Weights of a small transformer language model.
Training: a variant of SOAP for these matrices, 3504 steps.
Each number is 128 + 24 x the weight over its row's rms, rounded and kept within 0 to 255. Layers, rows and columns count from 0. Numbers have three digits each. The size before them is the row's rms in percent of the matrix's.

# up: layer 10 MLP up, 1280x320, rms 0.11, rows 27-63, columns 64-95
# down: layer 10 MLP down (transposed), 1280x320, rms 0.112, rows 27-62, columns 64-95
up27 099:128129115108114158130128151180075112167133154116115118111135094132152135203090143148117129130152
down27 099:111087156143163106155119079136112089132097149107182137122110134182117118146202110139169169153134
up28 092:169160091135126092128097121120093119120128153150133170130135126160136133152072129107077090112113
down28 102:134116149142127143170118149193173111078101116127137107133113132143126104158125085106157152122122
up29 114:111136131138116115099113115099203127151094130066099149072097171085124140121095148104132134113143
down29 131:135123121127139084147114147097186125135157142105147141059103170109075159106123155121166147156111
up30 099:119108117132136095140151119106119169124145156109211116133113132138156114134173137167097120129119
down30 106:125074096113122102054171105087136156093128104141123121147148097090147124140136094091160151145125
up31 103:100112131187121168148121178100167110112108159114138125124120116116137180123164164138159129101149
down31 098:128074145109155151096131101110132151153159132159083130141157168158163095171133162103117135154111
up32 100:155110112119132110109134136132115130124133123159109170160123134142149128097142113117131123081135
down32 096:171137147121097099140118100134183117150127118121127091122130126089107144152103144173122126102128
up33 096:100127135119138115095131167116134165125136156134138118138108121138108160112113131136126111149088
down33 099:135086124124147108129141150126144142145115114123138095114130135132135106102133120084092146142096
up34 096:108154144137126174167147143109151127146140132125122123130093151187130085162109146137136103133126
down34 099:128155139138085129120116125120142173156077139136119068156136157117121184126101168104072110108147
up35 103:110170140116089127139149158130128160121132120103125127140125121150124152129093132110110076153150
down35 101:133135113151101167150160123141108137104135137140128114088117120108122121155093130146142090080132
up36 101:133145129140182105103121118162126151125115141089159127131121134146107158129139114126126130137110
down36 107:152096105136116114125149125149153077133166118130120132151134155154110111124142138075154133127124
up37 106:099163127112126152125126141146133145158121123138098108150102117172132116090146132130148132096100
down37 099:133119178123114116130126142137124126127087076193122140132091108148156152108133097157130133127148
up38 100:122126147136134110148105147087163106116166146136116133109129120137150143131155124146139146096115
down38 090:143103114111146094120164098153119109150114094169144136120132139133063127163136110128109100124096
up39 098:108122111123135126123088162130095164128147114139168128091123129081127153127132124105143136160142
down39 093:125147145148088127130112114112125133134103165117114131147162094137161113112149057159107132136124
up40 103:133124129141111100155131195127124141133122129130168156155092127139120130146113132139121081168151
down40 097:108155102085129144150128106123176075118132139103159162109110176125105117144108146149121118133127
up41 096:161113132116157137086135135119149127155107149142151123190141124131141146134127122122109123125128
down41 097:145120147138148168114114131159159112132087103142144169107166127136171106145094144142119087132150
up42 100:140117108126121108141171171133113156138122124186115130092130116103157143143108108072146144156156
down42 091:115075101105125113111112163100121151138155087164139110120115120130119153107120138114121091175126
up43 097:110117102141124158142128117127177091149115103139075119126091103112177103147152118149128122131144
down43 101:108084113167130109148113164135142140147098148114137131126139144137124142126094103145143146166125
up44 105:149148136148070058097138141121141161099093120128115126128114109099127076130108115130114116096111
down44 120:140128165166123101110125142116141105108133101145192118146089120170096167134091114128186167164125
up45 100:124115117105108096113150165166095149129143090139120137122146111115119102141136122138113116119122
down45 098:151150145132112108099132104110130095092156105124168157094091097130120141157119138137140127109143
up46 097:134154127111151152105107127146127150120144097131111104108133145161114150147170135177090134103145
down46 095:153158123145140131125134142109155104129181124144088126144150127157137108147110141093177128138117
up47 100:138151128151137120162143134142138101121093155088113132153094120135112123154109152130092122130138
down47 099:127164108167126152140157166090174132057089138155122123118159103093153106132123117133137123086092
up48 122:111121116124104134150094109143100110107072122135168121137139088089139132104138184138104107135090
down48 096:109135162114117095124123118157106134132110152147124126101110135161112159149084163093129118100104
up49 102:127123132124110128103088103139143149166133107102129105105105119091143137099152104114151128101150
down49 106:133120099144156134108147176134149114113167174084112143132115154139113125140112117150113180147096
up50 094:130132114146155084131093129098126079099076136114143194154147121108137112134134144114104118102115
down50 097:144114125126103111136123090119145087148109160105077134099124162108107143122140174142178152137144
up51 101:123125152157111140153131137128096138118110107124135098121107089130131091103115107125153150105147
down51 101:178123143089132097129134148141116125106145191140135140082144084127132104095127147126158104092096
up52 094:126101126136129144131113161057156166099143089140132126134114126126141130132136112126117070134149
down52 099:126102104128137109107179158164115141116125148089137126125169123146137086121142115133133162107135
up53 094:105103143188100118139131152113102133104167099104116116109093126092139122113107138170158156144127
down53 095:153154117144126108130115116110089176151075166128107115158141126141111122117123149101126181115117
up54 097:080116135136153130138152148173140132129123144122169164110127155125125126125120142140143130113116
down54 094:135115129130111127086154087155140099144147115093092145127110168158091147099140109171131126164112
up55 102:154107119142130117111129122130101136099141144135113111137114104108121123092156127116131134134086
down55 089:096122133159124165141116137099097110138113141136136144135146110118137145132105146160118145182101
up56 100:173094124093091143140112104125116114113124140112080139098157124158144126142116126124159157132117
down56 087:164112175153132175161148106107125111126083126163151179130090107115130122099125089138136120144162
up57 098:150152128134141132085105138179121113127124168152128112130153114128159131156124086164137152103136
down57 096:119120121127138141144147130130124091159156123130140111112102125132111161147150102082133138145095
up58 097:106122133131138132140157126131133120131110150129112145123118116175122093164142121113105125139145
down58 090:108152114132137164123167101122119149163138105143106132149149116166111132126140118134112117137139
up59 103:124175109124146084073134157150147136136105129133109096193124167089153103117121139110101125166125
down59 095:101102129144128133127099129147132122158081135185125154129144094150093130133083181120154104095140
up60 098:065120146150129110140148133087131105101147128119115157174170085128162135056082132098129140098108
down60 103:122099139129149117137107100107160111143151176097097128163111114125157139142133130154178149108166
up61 101:117106156125144168135137121080078128120127114139147157164146120112148131154108124144136136143131
down61 107:161117144150076173091101114106136167151130133134098139155138097112090131071100130142124098120120
up62 110:098108101151140112173127161154077110109102130136106134145160127136120116163166114133134098139084
down62 107:128169148121152173103141156117130131084137162100145140081118124087115184134167136122125139141137
up63 099:128098122132135160102111125140110093135141132106147158072113140096147127117134125138142153151167